Weights of a small transformer language model: a variant of Muon for these matrices.
Each number is 128 + 24 x the weight over its row's rms, rounded and kept within 0 to 255. Layers, rows and columns count from 0. Numbers have three digits each. The size before them is the row's rms in percent of the matrix's.

# layer 10 MLP gate, 320x128, rms 0.221, rows 260-296, columns 0-127
104:136105088141129120132155120099089139101105147141092128128124134154160144159116113137112131165117148097148145129089102148140153174111137113137120119100129090120139098175143061142137129158148147090107121112109108136141152096074141118071126134150134114120137151083124135156107117130128142163146100133148121134139122159127146172140154140102111138133076118108058145129132155081127170148096
102:149125182164145167142143148106086112105105118133083123119189124103092121107128132123110164123123124165129110155140126178133091106133117131135101119087124154134086117128095071155135091139120099101135109126088168138117114160120155145135102119148155139135146122154126099145119132162129113103145121167177132188106097138091104149162117122118132082133129152111107110128125158093112139135146
092:147145110152102118106134179108109100097105085085103117173120084079137123162091121105147103141104112115165097144105154115128135152083146092146151132095119126136153104213111118148133104116100109115150162082123133131126155142097144125097094158138102126083172126119135092151109132126153084129149122127139136140111107133151114155118126081131135153146121141110124125103120117157140131132128
100:089139138123145123154101110134174140163122120126140126118132117154094077106137139119145101144150138165151135159109108081160132097147142087116138153135123130143129133097150092133142092117149146152148127095113120179140095091097140099137084129156134091131150114123115121112131093134103088167134102107179138087177140120183153104097107097152163106140152139101112092121135155118099115123122
105:105121154126112175098116136137153116134110116126098106139143157092102126117108103155101117131114109142140125142086130125126166109137125158176139094115157155119123116116154179131140148095097095136161148156128087158153137141142130111136145091154131138068157071155130103127137098124099094152139142124178103137143092179147156108148133149125133105103136143086163129155117075132105142119092
105:175197134140133159100124119108151134129092130117146079126144103117122114140092118090109147122150148097167153137103136131110121135113096115089142127067142123128092105121107133108136159147125128145183107156152122119103162129104143134127122121124110186113154082149117170142106142109126117139168152084101144116097125108148143085108126182086131153123144136163124147151121154160129116112132
106:106117119157125063120149100128104152131092142175138109124097164105138119147119130174113086156130116124165093135128133129123138150116117153135143143119145093109139127066119094107092130193099123149098126157086122099107096139103092164124147146140144136158138123141106115172119099102127140072114139114118131152142135107127122167135171085103135098102115155134118118081133144120136108093129
108:130106082155145110093111120137149105148118153187111062118145139105175105113134133129129148109148151143145122136120118140133119116116120137114101140099127196131166105127131152137127172115124117154152162136101136139140144104103141113128119161104141112115157113122129130115121127101132176124085200155151162123078154101140151146099130145142114193091145119130149111107100105103108159101125
103:138117129123118081128130116124113078121135144141122131129086118145136083132157131176126129127118086136101108133140118140128126128117137111140151143116109142133112176117117104173109125118116114091084164168127109161147142177161117093138132145123132105125114122137161164127138123093112092123112194144143179155163095099135126184192125135157099138082141141121166125175122122122151115121161
096:113127140118135147097139144140138121145152142117146095152090139125101107149112127129106112157131164127114146137110108118127094161138132071158126170142090160144137098119107127117146172145079141105100122119157093153122133114097128133124063098124176120128139104146104147127103152099162142115161105137068176094127139123107114177104170115133104100190116119104132119126133091113091119129149
102:143115143117120068174090158140079141131134138115149122134111153112109120145107136160155135114143137142127100133109104119102134140106111122095161141099075135157109136145098153109134074121131124130149091132119154140142113106119111113081107086131099151077121136150127186123132092120119109135093149129149117143113109119169162132111164152123114111171083133113157143121120123166111173129062
101:117130136122109115139125115111130118136151118124108176093139094159121082102144120123163125117160109134111110085107072111097090113144114147112099124131165111176170131134132154095111169096160152139091087079114118114163097088162119165155111141136128156074139163132154096166154138130138143144100118128130158122134158127120108144100112105113126104116117119111093114099170151148141103159126
103:096110099106150176162083080125128083133165095140081144104124119137113128108148128135149153133123128141129144166119104084098118146115135137116086150143139168085102100127116122119152141106146158117144116088165191155095156148144157123127155169124134166072151113098134134133148128131119117157150132111086081127100139122113121111105114135128115144122110138164136107151114136099099106168144
099:142122112094160145092143150145150124209144178127137103152143088138178143088136116141097166124172131138107135141151113129165069124069121154123145096130133121123110109114115122123145146141112089115137123164100100112137098104083116129115159160111124124114090117121108119099152105108100107144152093135093124132129083098122115162129148131121154137151094131130115118156150112115091135156149
099:142132124133118096123152113079157131123101148096100131126084111187124089147143131115163132152159158117169158136162122117146110097128171180130128167148126150150139131119126113101112137129080150128116154128111149157115135140141159143147122171117164114139164161161137111116120123106159188118144118112134159161122144093135121121182103123129099113122114126130128131110125104129086200092110
094:119141160102114134140082151140058147132128153177123131144091147088102102164117104160103090113145092153145158137117184111142143128117140154123115133114134128109104110123137123112133158149131133123106126122122141111109138152121131149143155115100114124117156142104114160091171094121118104142156108126186126148149118099171143142184145115152137148146164121128167069093139156121128097116082
102:122108119159116125138129085152133161099134113139110153133111141062100155146104095108094134136112065087122169129152112143160148120148146139142159116131135131129111185123106080182127132127174115135151152168163101155137118159134169083146160098124111169080152133125164133125129095139115132154126119116097163139132131107129136128115156107159150154103154147117113125143083136139131115117136
103:136123115091155162124149098133134158132095132121101111150085129109143144098137140160157179123116072124112155115128153086119138140091150116143106137138130152076132121099109093084128123134097064109156158088154135142070159135129075095114124119123153095102110129119154155150143150102148140099185102121125134157139145128116148142130148141136119176096151135134149154114128137155135106130141
096:129153145133080100163122126144156088124131151110135078142148127136134087186116148086170123127156143141092139123090117119147137110108129132122156117121123134178128139150127154150083147178120119144118132127094139145116132139105118091141138137072154135144147130103101145146179097207134101151127158148122134145121175093123092121150139131128145136132109158105170148119087149125131105144120
107:166106084084135157133151161127147133136143100096124107130090113137134124113071145122151146132143141105128150129151156139127097169151140164141157145104138075126120130129127135158165122126124139141149148117151096146157142159126082124139187106089166145134161127162109134157154123147123145108115105142082125092140129160149164133100124132120100146090119162109099092173109113118179149162142
093:108128179111151097115158119115122098124095119159131110147134120087129106147088098097116170132139147088096121098122181124138114079128119154114154133161119129160135115127139111143138135086138152093113131107131152183149116112146145101099128149130117109130106084139109107166112095085092119137107121143147136134096101095133147105154103066132149177138137157145150133150121157101109146091089
099:145120083114120109161147111119153126110094105130146149153174140156086136150112146179111146082132147126060140124071113094111148145112130119115163146103147123118147089137125139129139091131079121136163162144080115107179112120143090120119140143144172156110142149159130114157115073132131139129107153107180108153145110133156114137141118144136134133128091110156098132097143119114114142144109
103:164122141131188099114170073141142124125139120143127080163161114135134126157127093160123087134101080132147116134141139115143129098133106100150135113160118151117125111079092150133115113140148103145137153055116138152135147153149126136151097156138172131093130133166110114107119124158146138131138113137133139137101091144153168120112141129133112180163145163141153149085179111119088131139134
105:136160157116106138122161112123080110105164142114125114124119123145097141134081112119137102121171122135152123169139135159124115096152109096120116124150140103182182160085132181124157117126158089125101130140075101121143109126130142123127127119107100138141145137137151162108117091115150174167110127139158138098118131110177100109080129154100110111163113153122071138092118118102144136159134
106:100142151132144134160122129140113155144121128131151127062144110132068124152114168143101129179156130096172122109152155099145121121110116127113147151152145090088132119172161144131134176137108144136143099105098121141156119133100117064141139112124158132091138106124135112133140100122162138153119111147161130118157136068140124148151088158099130120156126074138133130117136080131149119178143
100:121148144080118144170137129176076131123121102130130106168148172143126139135141097145126092160134110137143122144122119127143174112101118140113125101142098122156079132060126133151105133107156099119116107113100167164139103068109070124092134152139161116151139129093120112135126102164145144117091146139147153163124146167109082145148113148139104125145123106114109118127164128119149138084128
097:177098137160127110128111130137106096105104184160119128135112143121132121134114213112121119134135119122185145143137133162092114136128127058104111074133159157122145166121093123086122102137124122126139091098149127113150138166160132162108140171132126129093145128149143111145139126155134172123159112140129103129096117126157129106129135144141092150130115127155095180167137137143128105140158
069:136146113141131119153145154148109148148114165103170169132155123105129106110173101118096155118079146109122139124122182141156132163079127100124127116157141144111119118167162118142174152107145133121151144108112119142106117138130147116116137078128096181132170105146076118146117145108159145109079148124128167112178107143110118126137136114152169138136169108133120132137165095151088109154100
100:090154122146124067152131145158133127123110141121103114089143145164136135169157142098120127138122127130147129137135167112103137119118126120145158178155108148112117125138137135168150121090117086141105118163160126181123155148105133072108104162102154132112121108108146130107132162121085171150173107093089170164115112135161090148170123120127095117139146162152116104135151169112107135127149
106:160122129141116149101085086115138148169109168112094079131156128109168078131117141152097105149066098145089128139102128122131111131134168151110129174142124143099137135158119123112146110129125166138126089079095130089121145147132166124134095161116139121120092148063117113115110129134135100180147095126101131137121113129146127116104136103129119148111090143118154176127125143105127128123170
095:081134122139126119127190138158111179160081117150128115130117109153075127090099133130132096118127136107100111119145137107113128107076119140117137141110091113144147077134115096086129135119079161184151103091111126119143106140082123094139140145127160115117113112118130128121168154158108169107173131125135133161137114112114137111163108096134110121187112129134102150142114130090132139136096
091:153119097143114178134140137115137139170158095121164112132127136103159113091147120138155143084156158128145172136152127097150141120106114131123117165127138154135115142139165103120144144167093109119172117108151104083088097097157116144154133122208142156137153077128128160147109149118078111136091156134134152121173097134117144117114091129122101148123079116109106143140133115138109147133125
105:114139094170117143069095134170132148119113133104121169171175093166100141165115129118117170172130125159130129110146132116149129147153138132121093134189108108094118124123149151163136160104121136119115143140174126133163119103126122131161171093096124105102133141088123131114123107117141138118133102102106131147177117146140114150124150181102095123137117132125158096084131102124160112112171
110:127171152115094155114150133109128119144148144111149107090142086146142132158161128092149122147111100165151130125128134105103128104167113092142087108111068095152144152086119136119156071108118149109145085090125075130091121103173148121113120127109108140111158136118118140115091170148124120120139173099122164126112124108110158146152098129113100123129158164126121153142157162143120141158095
098:112123157137134110136170147169094138101148152106075095093105111169135100099103106091095156097149099135076134167106124122104088093160128134123114082134157144156134153136112111152145138114085149125146084138150113116127113144142104163099119108146118123162145097131119140115112124163083145129160178141136118123133078157112153146131136109106138162090115124149133157135122152094153113133150
095:097113136153147148135148149118116118138166108135112145111157146140120137125113123151099098159171120089107150143122124145148156087134149155118161128112143133097155127143194173162154143114136134154155098153158161114138110100105077119149107180113146135145099104178163101123091167148156113164155142089138150124103116055102127130133141143144114124127127148161134140135168140132127142146104
098:143153131160140154114184125145117123144142111176154102118096082116149095181146148137176128137191116122112109127130144130112193116147144119123110104087076133106124077098113133101138143111128122161149111114149145112146117190159115127134128120148120088130162098140076122116113138140133126133118106130138145113129162152101109150099114117123152116153149104158150178147126091135118110142115
# layer 10 MLP up, 320x128, rms 0.237, rows 260-295, columns 0-127
095:073116116136123135122174158067139073144141129163143116128116140154119155129162154107126108160068118151112104147098142163163113146139115124124143101154151099146124112084123128150105138133118110133162085139107150148159116136136159126175163150134124142137112096150116127112128092141118124056102141091160142082112116129103140113149150110117152133174145128122150133131095130116153157105160
098:172149119138128135090069142128114102131112117109101117144127124142163123097105152120108147102196166148115150146160118166128116170107094155131145121141124129105126146141128120129115163162090110089126107134164120118158106137124103126131152144152183130095145133119155098104100148118134161144139156152105103152102096140096092159113159096102143077178136128118148135111092137108145101103103
093:096105149105118145102178149128120116123093121121151159142121125130150110143179149120134133112095100172117098102080153097129181162153127115112178120106143138129156139125147143157131183131116100131124113116082144133145090135106154152092119151153087138123148098112160113142154118160109091110127163117138133116109069158092150129159124128101152139147172121145113116099148141095106093119125
094:091107121143119110093127146125082111126141149141126110139124185140155143134137156120122097135159124147103148098115079133107169134140151124134120086121136111143078165143125157161141086159137151137164137139150071151088082115131167111153143138141099114136133062131122151120097146138161146182099148149123154134163109133098116122139179117126162131117135146128126120124091120123154109139082
101:161132106124122143144097114179154108145117092111136093166156148115151078103152144160122142132160147137114094075121098109171139116141171151090139104099149156129119124147165192129171111099109151122137145165145090117123122110141114131116124113168136121103146116136140098108146113165100122154137161159171103138151117110126104141118124121105142114098140133157153093150137084141131133131075
097:112101076108117100134175120143118146137162115161142127090104135080127132145171109158119130104093157190157107134118090080128080131087131140151123095158105114103107150152148150113161156138093102111102117123145158097112103164136157133113161153136125132157161169102089130138154126154159119111114142121125092119125126132121126116121140107154134122089098115090163134089158120122151137134132
098:107128106162117139148116123155130142144139147135102140118137120117096114126126117124125175158152146131150146164101120168090112153095115152078125172118106166094118119129126107123107170143133105194122103154145163148118135167106156121088166082129112111104119151136110080086190187096114148118133136141125147100136123165129115119151119141149145096140170139105159115143126100125161138127129
107:143125117097119141136116105114085135110117089080135141165112101157157160123097116131140117114115096090153145133158125135109108165135131153134156112143151108142091194149143132154121063116096135145054122104115127161106130184136103139173100120158156102143122162151141139157119130147125138139133090109097113148141086110120112128143149166129129100149121117082141140091147151117124107136136
098:097129180146148163123184127184156105128134177124149114151097134080163120142107120118150157103160142108135120130127172122140114138142076151122111120131153115167140119118106139136116117128151151165111124082155124129124133081131155162100116141091135142130131115112152131116134110158152137131147122084122128144124152155127146072139109138108139106138083143103142114069151159128126069166112
097:122091117136130198161152152140134137124075121118140098102123118115089101144151126165141167127168144086103124087141148103065132104103132149133128130114123162118095128122113129131152147169094087151126161120110132135122144171137134144135145104142164107129101117130157141120167123115103110115126148132125128119160176115108156097112113117123074151146079131153145129166139093110128085147157
103:153155116167118115139126087126124147122162115078130126151114135114121123131101127126211132101129157137153098118121135098155141139119158132102157144148131112116087130102096120177136121091163165112104148131171127105095123103151178121120094088142131140134124140135106115100136117091143115103106125123140136178098141107102123166125125118117116137114132116133141086113197130065139148098097
098:147149099097112139112101167127160132150102084136153125111121096120097095127150160121142136119128109128160146136119117136122144131144080140112106153120134136127127122136176179113102094171129148146117150136136169129148109129169125177151114149176155135131167162094150130142150128126099112160098123094099120132121195125110123108133157135143150112155093097079153173150192130132133134122115
105:157090079115104131156144121122141107151111077107109160110151104143077120108081121153087133151097130110095160066124156162147122091117099124166131128108102178121153113116156106159110111152114103153136135123137101128153108075114121099128126130129121112074129123099151136088066148114125095125142108106170109120135127141112126139177141148135147140126160153117126143121132118160137132140117
109:155149124140099092143128094096140108050147119126154144130090123141136097111126126117159176137114120123103128147110147124073133146158117082113126130107164123104150090156124166095134121138141128144125100094130165129148138122163130087150099089185135165119121115149107126140170114098182100123125155104138173127159137140156095125139123079133124097143109102130140146165156123116138122134129
100:145107096109145152156134147091168122075090141171110113128116114162143184155139116116145123146110103090088137134140075137107112102134137153105162128120153116145126132121119146158128161147167107125136162136120098123162092155122122099108130091127115152105115111133135125092165122150134131137151091163131143168138113084099077155131130185157157136133173127092135130124153106124133149098155
097:130126186107120148179090174154127102112102175106130145110088177084141161125080150165111124100126145107154142137151155140154164095127143149109095129103152101105105112127160122138096143138113124154108080116103149151124106114124120142106119126134125102126118135107136124108168131099123117105075153121182115151107144136128085150168119131126151121077127147158134117142118091155108122126129
105:139097113143157111129104135116107089095132116094101137105114082126107114163144112086113129131183123128155099153148139092159102135148144127125143139092105137174073164117180122137092120139132155153115117149152112126113158119110168122131118160092141095089151155131169131117139107171142090124113135126186138132135092152160115117143122134164137101114119129138116147098098183113133104156113
098:066179177111146149124092139120135160121186159138109139129132134097109098120114116143093117152171141151150162153106138109125121113139133144072141067116146084183111093152083119095130118119120125104135133151122157160133105146132116157116179124106110091141098132155147128138083119131140144112095106112136154093145169138149148128133122098116132127152131160108109125113110121136163113132128
106:133121152087159128120138159116099136162103143151113132144139117139099154090138141156082127093147107143160107157144129134147106107140115101101120184102143130104145111133149103108094141127123130115091159172113130101117117095131186130154143162171138093181143155127168112144088177109135121103171141093134133125091122147110108108159151120147130132137117146157115109117143063143138097115112
103:133104142116106096090113116110111160147136154122117114108123105086097141115101128160111098109114133138153140088140181118125111136178106111165110172148143083137106155123115153124127132099143099156168100153142102132155082113112132146118145099101197170143100119117112175154128126117145125163121093102150126133142153133136123093115106143092141171120118124094100086130137117114187130124136
103:109121117162090097092121144147141129112110167126103127171119128156135148139176119134123102143118087161116144129159096122147090141147150106163147123111138114133097131120155156113119102159133114131153117109120148085115162103114163086140147097144161111122120136091145119100152121126164115126141143112074078116092142112112076082114125130144160130093095110110100173110145098192133140110135
102:116101119131119111113158146090169117105149116147136155161171124131144145117085120122136162091160156099139160089134110117150117179135125155092163138107128089137149089137127175133120133122071146153135162153134118145131109130108077141116140134148111148113109134099141116122095114171119120140163119113152138122119135150154107078095130140088129080083109116090127114161155103106078118134128
106:106130159127150122078135108130120122086159146128123138153134189135136125157100130104106152119132161115162126132116141135129174081162097111152112167108092156157118122150136153107137134102131163137161150124155156086139134113142142065097129152085139127097112085120122182119090146161145123135138113147129138157114115148123148139146148128149081126131076099167131124118103138107070112122133
100:150139106138126124100127152161088128101149134093133120148123124116151148139094103085160145140152142135119130098146137110139160156109080128132102088113113102148147096089125114082111120148150121113152134132152128108158132134141152123117112135146164154186138147106186127153121132137157107129111094129128180145097111165143159125139114084171175084125139096146137123152170134175160159096116
108:090167159142138122158085088159100129142087157110136138098096135094136131153076171135117126118202142092143119138125128111132104148107109119119102111102145082152154122155133141148118156112124107121152114110142134155107123141107133111117107133141103134110136106116111194107197084122166144103145132103139157099164125104133099120107104109137123125127134151102126114103109142138144136179156
104:130170164075103109103148163117128112087177134138092179127111120146102114090122136110152151120102134140139153114116123124088132157177126138126127153140075128121128123148133147135134147117090126134161128144131144146121142087141172157145115105117116122135149139140178098118083109108147114128092113108111098149132130150140121053111116121127109079136137116147108137151083105093079135169120
096:146109113146123128131143139086120121163110135119161112116101147140154052107098109157141119169137126104150150105127156153094145154122088133117141123162083119096114105141135167102117159153122117138108124130166141119122132112141162127113145127132149120147144137159135091105151123099115118105108089120153096158129153137137098118079105086067135179148138132103120166091119149128075169119153
066:159066189147132086117156105068142101097155113148136147146115085147119152118102122132138113101127166139125142149131141119086111119144131115085167133143149104144148136133131102135098107103152150130118109134116156102104182137124152170125141109122127122140103095077089120144148133127156115118099100101114114094131146097135143179096136148092124125166106118156135127092161141162153121145117
106:079181147133169078125148104117135122134170125128152107137189129107150114163152147132155174125131125141140101115150183148095133108137105159144156133147122164135153172119134103148124096127138136143132130107138133164104135079112125124122113176103144163136122157101141142130068123118104151143156111120077121121115156121170117116138130156118130120164127167117120104115152143159102101167144
100:122124139109127147099156155104165116132136158161116086149130158126169122125141125056136143143137109145101139109102113149127136123123125113121170123092117118118136138159114109136141158150082133112105156157130119090164087058073168156103095147138137170116147134152125122125152093106163120098160142104147148116140159128140114119065089142119126118140103119102107159105092136124162133121127
097:159107105107102114134133108137162145114131160145106125156119104141099129122118151137162129114130130109142116117159160130134125117148107103084132158142104178149159106132150077094139094129150200101109141125168181142170092168093101092119142128113149095113155158141159132122140092124128115105174130131118152115124099115160148152154139158113085129184111117141130128138097092137117101149135
098:139119115103139112099120087111136130168162123122132152120100124119120135130137147165151141113097072110111157120130115137180110112107082150124109074167113164067065126147121123131101119143108145152128094106142078116126119143160111088126142120146136082098158129114144132142088137127073102134137170124158116122136106167123143119123153112127134164124101076106131109114130098112130110114095
104:119105122139141108112129125178111137107118105104106096108113095146155103144114117138173159138106109148130140112150163169112141150161070117111121136098156142146078077122149147155093122165132140157134082104138155118146114132159112129098139132113100107146133161038157121118118119150112150142130160093114132099136173117150119103111105174130121125135129108149121099128137113105088120141165
106:145123109136116154155143140107145122120163127114111133134113099150133121130129113117150127176105144168118163126128143109075103116108103088157105186119122097113143150122117137120114082169154119124146098142135076185154151124185164121131101109136119139114130136134127117152116140167140182181117110124135085108165125110111113157115120123146095119131152122095115125120161171095096137154178
102:079166146117141120142171140128112102099171127110122113116116126155140093152098173141115144101118086100076135156118121157121126081151098130147164086107126133128148103139120098117183160119145106157125186119111109184121142152146131150091104096130128123126107133143113121138174127128136186091142131151141128129099140145133122170148122119102134102126119114169146154126122149079148128128098
093:150150129160126160150131110167130116108157150143123139163120110149100108159091139122108109152109113101100171075125149099093155108106117132128139079168145130174162116136153121127118146122147115118163140120127097109114110105135132119086126118110101138126133176159107185075131102159112152123120102128154113105130156156119087130122141096144142090103137162092161087094140112085141127106145
# layer 10 MLP down (transposed), 320x128, rms 0.141, rows 260-295, columns 0-127
093:103125149150125124091123133182129135140137099175116166110091165102074103126115096124093125124143127100083130112111133124174113124132116137178154110130137150116116101135122111124153161121096105142157146116150143100104114090119183118114118169138117130135114134127135122154090115155171135083090128135133113132103148144157090105083121157134127142140113103151166059111109111110155143154151
094:102112135152149113124121141094130128103149110159091126157165123134110124122159137126103131094126075195124105133128147152111109089180107146187162114177100107158092102126170149132105072142124131136111138151161131107110140107120106104106176114126110104114116128122153144160127113178088108130158130139149140164135120140142120170117160151136168161127130139125106119121127171120148143140105
092:107130114101175128144096103129147149116133138105094154102090093144088178137130131167076167084135143124144143121142131117112116091160155137144128140176171133153105111122154115142148129108140178117164104137120127119118107154162139142171129112095146097136118140148125146159127170122154162157141103153129118114129122079180120128103099167135142111122104116102134096163151133084120152151115
093:080123143129136151129148091126143156132154096118094109148157140100147102143095119108108088129122122121116140140087177118154100164143089101127112132096160143133140102113123108103109175141137131151195096122139108121158100153112086154151123110120136133136115076123151097105116161137115116161136096149078123130173094108092170069126133123154137117140146130114130100116163102134119156138113
098:140124140140099078139113122128105105156140067124094135143136092134128135149133096123102135172167133128108120106187145097124146125131165109079133137114116111127140105127139120104110122132135148078131148090110180146109152132138133100137119130146132147133153126149122129140128135120031096114150133089118155106079144120140153108100140153153180117129093113096101141154128102106161133158118
098:118156097114135103135160104112138169164156086091117153116153134151152145123132157139159153067126115135154100117134119112098154141149072150105112107135137137104131117105160119130108152088129136138154121101127101132133103132128132100104143136156085163103158117056095161153116130128092135132161146121123153118153113143123107184114178153137170122100138137138112098117117182102111118118110
097:145132109113114132140116106130108133102122138106126147053178117159128143148158124123113139096144104133127123096139186118114120171098110145127112162119131149150120136129135091108121149133107149138179085099155128131154159144108121161131096167133127170157113146082149130148158136128145058132149118181149118143168111124157157067122125126117118145136137179123109143138114106112128096113155
105:139109119122112125134151114117113111111169113168125130119064115119110139112150166142131143137156112117140095115132154105088115101145111148113119097101112162098113122135105126125149105158096179174120188174131144106178130137112122134085113116145134166129114147135107108103106093092067114081079148118118139127161127147135128163101110143132101120132125146095125113090108170088123144112121
100:150074132081097109145155167095108121156143170089096125065136103138140163123122148159156148116138097130167165113118154114185121136145089110144124114160133115119176146092110118109168131111141100157118079137131132141152126120117128135111154153137160121127134077108135119165142142096149147132147099123144116100140161148166128141112138136098109134130149097134127133149110124117069120139093
093:160137125129149124164150142137134142101104136084117159165131157133116143132118160155152157122144110147112119140123109118123108157107120090070118117110113138143136089138100108102153098137179142130113123155129126166099163120118148123185141109133133164142142098130079131186103109085073142116085115094119144159094140139133114128132139124118102178167148108143112132079158100121093159129138
103:130138136137148108092119110113147080102085087099111151162134107151141117121119154133090054142119126130121136111102125140127096100134114089143141098137146119124134118112079091130137097151073160116130103133099148138146105120108127170136130159139100120190132175156111076105139172116132119100083149150124182128118143122112150128136126099150157132132113121138161170111117158121136151121116
102:116135119110159143137101128113154146118146146131159110131141123121148113132191094130127131166167104117126110145144120098153117133122090140065142123116148120116124089110162108163173113152100135145094090122132123148125132134139110151103145127132072126136153125144141062103098143130162112130098132143160137116122156130078123140105123128127111169135179115080122120144148122184143194106160
108:189147133137117126127145127130101107157161142106189078106164125136158118080129123091110134125177153106129105114121138136145158102117124130147148112093120147120142144139141105104156114133147160075133071174137124110134136157149128144129141153130099135117168147127141118151138156149077154123133114102094115139142123141177139108123119100102141139177120158061088107141137125137146141143156
105:108154122120149102159100156141132164142093132093169100147129129136100158125094146158133149116094146144102143132108157165160181131081096093149101114121150132170118123124135133119147135112124137169129116082132098139140150156141174148121141128100122114108127121150119146118076146075121147081145094173099113109178161133128138130162150158153116112131140153105091124134164161139124151134101
100:129133120115152192132112138109095117102123136111135120116099100135134129101113147100147136095109172142112117156134122174117130128119152157123130120116134173134110100109113107107103143120153139112131087122082122136153075169067165114100131154148056101157115123160123094188119098120148137091127112137117130132137137145081153072118110107134119171113132147131135112126117123166129147144162
097:113131154105114142106142106097112105119140175158122163157107139129125133113132100149142111111134121123132132133090117148136104134143164169159097155177138161114135152155113121141183165139096134150124106105122137099131153105104126155106108129163171129095133147095096144145137098202099120111134104157150152124156172120133145081134102113125185118105141098150132100117140173114160100143156
104:148109109121129165167140127128127122173118164119100141174134121095088097112085146112147110128139167119122149110157162145136150118072187152134097149117122101121118101160085144115146126144131105110146114080130128096092117135084126179140113106133078123118140141125157176149122099150116125136098111066160148125130132152108135143128132092133131160111129131091095148103143115107145156104121
095:136147096116189166132146089115133133178148119099083132126124176179130179096110120130140135163132074111153159135112147132130141129142136094121135115123146124113153121129119108155131130150134161128138104097113121149126121117171132134122138103108138133138138142104092126141101124103113158102115150083147150130142138142117091113144170201160099091095141175120140146104147163128163126102087
104:116124150162160129117100150157142120161109120149116130106122119095112127140126145115122146107144099146074126136163114120166145151190138129146099148146178178134142090088168098162080157130125125136123156099129119143158086103109095145131145097123131132143163078155152155114120145110128124148112152116126092145161107144130159113143086163142117154124150142192133118170116097120148125118145
107:152085141106119125167112161151127151110117092126120132135117130116146088147098158101122139149112131099079145132104175110126140147140150169121122125096151113101135152092112157182131133131097147106145149121177134113196122165140115139138110092149135129165105140131130098145110111131160143135052123095145143107148150148097136103100144104138117159161133146127133122176127118099150126081148
104:128154118141141075133153140124147146076131111142156157101131122109079133132160138157151127087096177121132108091120138136112175172110110146171147131100151149132166125131172118131119154097171148137095121113127179109122117136138096164110107156178145127139090114143149130154126141150075164122124136089143097153114143157137101122124136178117117099145121134117135104111115127120151170163130
099:150146124124108127120123127169123153131144150169108152141143128139104124108135107186169099119150138118126137112107124131135151131147153139104133133143100091122143097183127154132116147152108108164148136148122111087116175126167111137059115130124114118123135123156111096120073112147138140120108119154108130106148112124118139151122176158142089143152086114129089084092151149187144188104102
098:151083136124130122108152145163145086139171138145128158163177134163117149121114143173157121097108118153139104176148093162101132095134116088153121139115144083138112097154131145142102140138136115131165117109100137121179134138113151109144121156122128138133129099135112122140125154111188151107119165150135108133147136176125092123151098145133099120158068092115177145121172143115144119116150
099:153117101120137140124142124165123113113129143100178156142205220118098151149133140149118120104124124127160112117150100107147142131131063119105105159163135127124131150125127127156113148135131107180116117097106134065089163105126088159124131123087160097118137141143143136124094129144159110116133157158101121158105137121120107092119103140138159142137110102121097129096112143113141144127135
105:117125133149109121191093139110105183151105101120120106037143091136143114155114126135109088137108128103140142127159119122114149133117107130116115106139133077138148141131176136116150099143121168098155126091108119113124115120103132146120096131145137170161157125120148148102141136129118148119118102129150086091154114109145113151119120160109155085118145105153112130156145091094119146199147
102:123082131094053113121154114147176102147119092118115144118154101129129116137099133157134091109146113107087103131118098124145122141156158093134157123104114136156162140151165119155099124097107123097157138096100129111196146169129148088133124132142101144125097080156095193125173115137139115089089143126142111111126126118131124146121133107116107141133158153141152097137125137138102142125133
101:135121130118142121140125108179132124126127107125148069155110076125108095149127099145100087164186133132125103135101154129154121116138142149092142130103145156105117113127115120159125102106170085140148125120111067115102156119071125136137133148097162177118125156146178091117122154111118155145096127131144137178137109161121106139143106114116166127155104147114178140126101127113144163144121
074:143163138132129160134110139148132110112137109112138106087091148114120116162111137102153135150184078127150155123135115116163135116122121153127105155093112157125122155125101141119117128183056120141138129115175103117156081145131103138141105163153139130097125167142120132118125075139180125172182128141156128182125100136146127118143114139105118146081129141155111119122121157078121116101134
104:074164132140125089145122097130175113179157145136110092126140121123109143159176127145130099148113140114157138121137117103152157129075109130143138148133138138145165132139173102116176132116108163135125100125159151160095120133126120125171087139123130111143161128121093102111131084164163083162113138144093123140134126132173127120088144130153150167137144134146098076124169119125104126105156
094:122084154138106159134152122129154104108132105160118133116153110121150144074149161117155125152101147170119133128126163134190140148127129130137208106139142155174107157146162121135125177120132114097127177126116143120140161138151171132118155150142168111144140099153102118135127136135152133144130129169172131118121156167088138156104120159128108146191145132111164137120153148126144130147146
098:141144136180097110133167157129169098186126093131109085092090114133137157148159159113119135123146111128091138104112161097132152170105128094134141141172124093126112135096120112156166070128138147104117092117155117146092156125177124099113109132116114127119143134104124126142140138112128127164149130163125102151139142086097131099147131145123131065146120132122126115148089104165156139163125
098:101115139151120160125138110137119155117141154148106124167125101121136137126128162154082131160091114142125071076143085130114130137163095168109125121142103110128111091082153155116110126128175159129118131139108160135114168142124116177099138136134114097104100106113119132141169121124152123141090099101160129116106159128106120183137177132189154132151150125130158144103166145097152135153119
103:129141091149148147075073114158083146136174146121144118122130091153077117163099096143120128105082147158166155131163149179124152174111143107156110158169110133110104135110107134148133152147128115109123140140143104122135109125134083136152122127088091112155167122133122142147128129109086106126143129107102104126154134137128110149097137136110138075161129127113175112112132141105134133175162
105:157107107132126150148146141104129111163118187121096128118100135118150150119134140140117123116134109107106194139138084105122113094109120128122115162090144123160131161097155114128164101133136136123092111162161135127113082127118122063137146105121145106128105153139143136113110157128122131120158135096161100082097120071087097136105082132100155114118134072126149098122106164141145087129107
099:151130145137175110151120114091106130134125089138141133132123083067142149069101163118106146128125131092187094146111159093160134132112166133138110132154167103096136145121121132169140121101142141136100106139128179088131140119112133157152135117140111110162101090104140126143108132092136092162153160141092109118157136118119140128120154187127177133123109135150114103123118098111140087143139
093:123121131075139182162136143143142132104181128130136193087130110100118176100124142134121125169120102123136133143115143140167129120151139138122091118139135125130196113136127105118118121143130133121160152113114095123108110106128132195137099135133155175121127133128130141098101120126130132093144105144106146114140145182086111106155141118183133139102144078153116149121097104123101175108093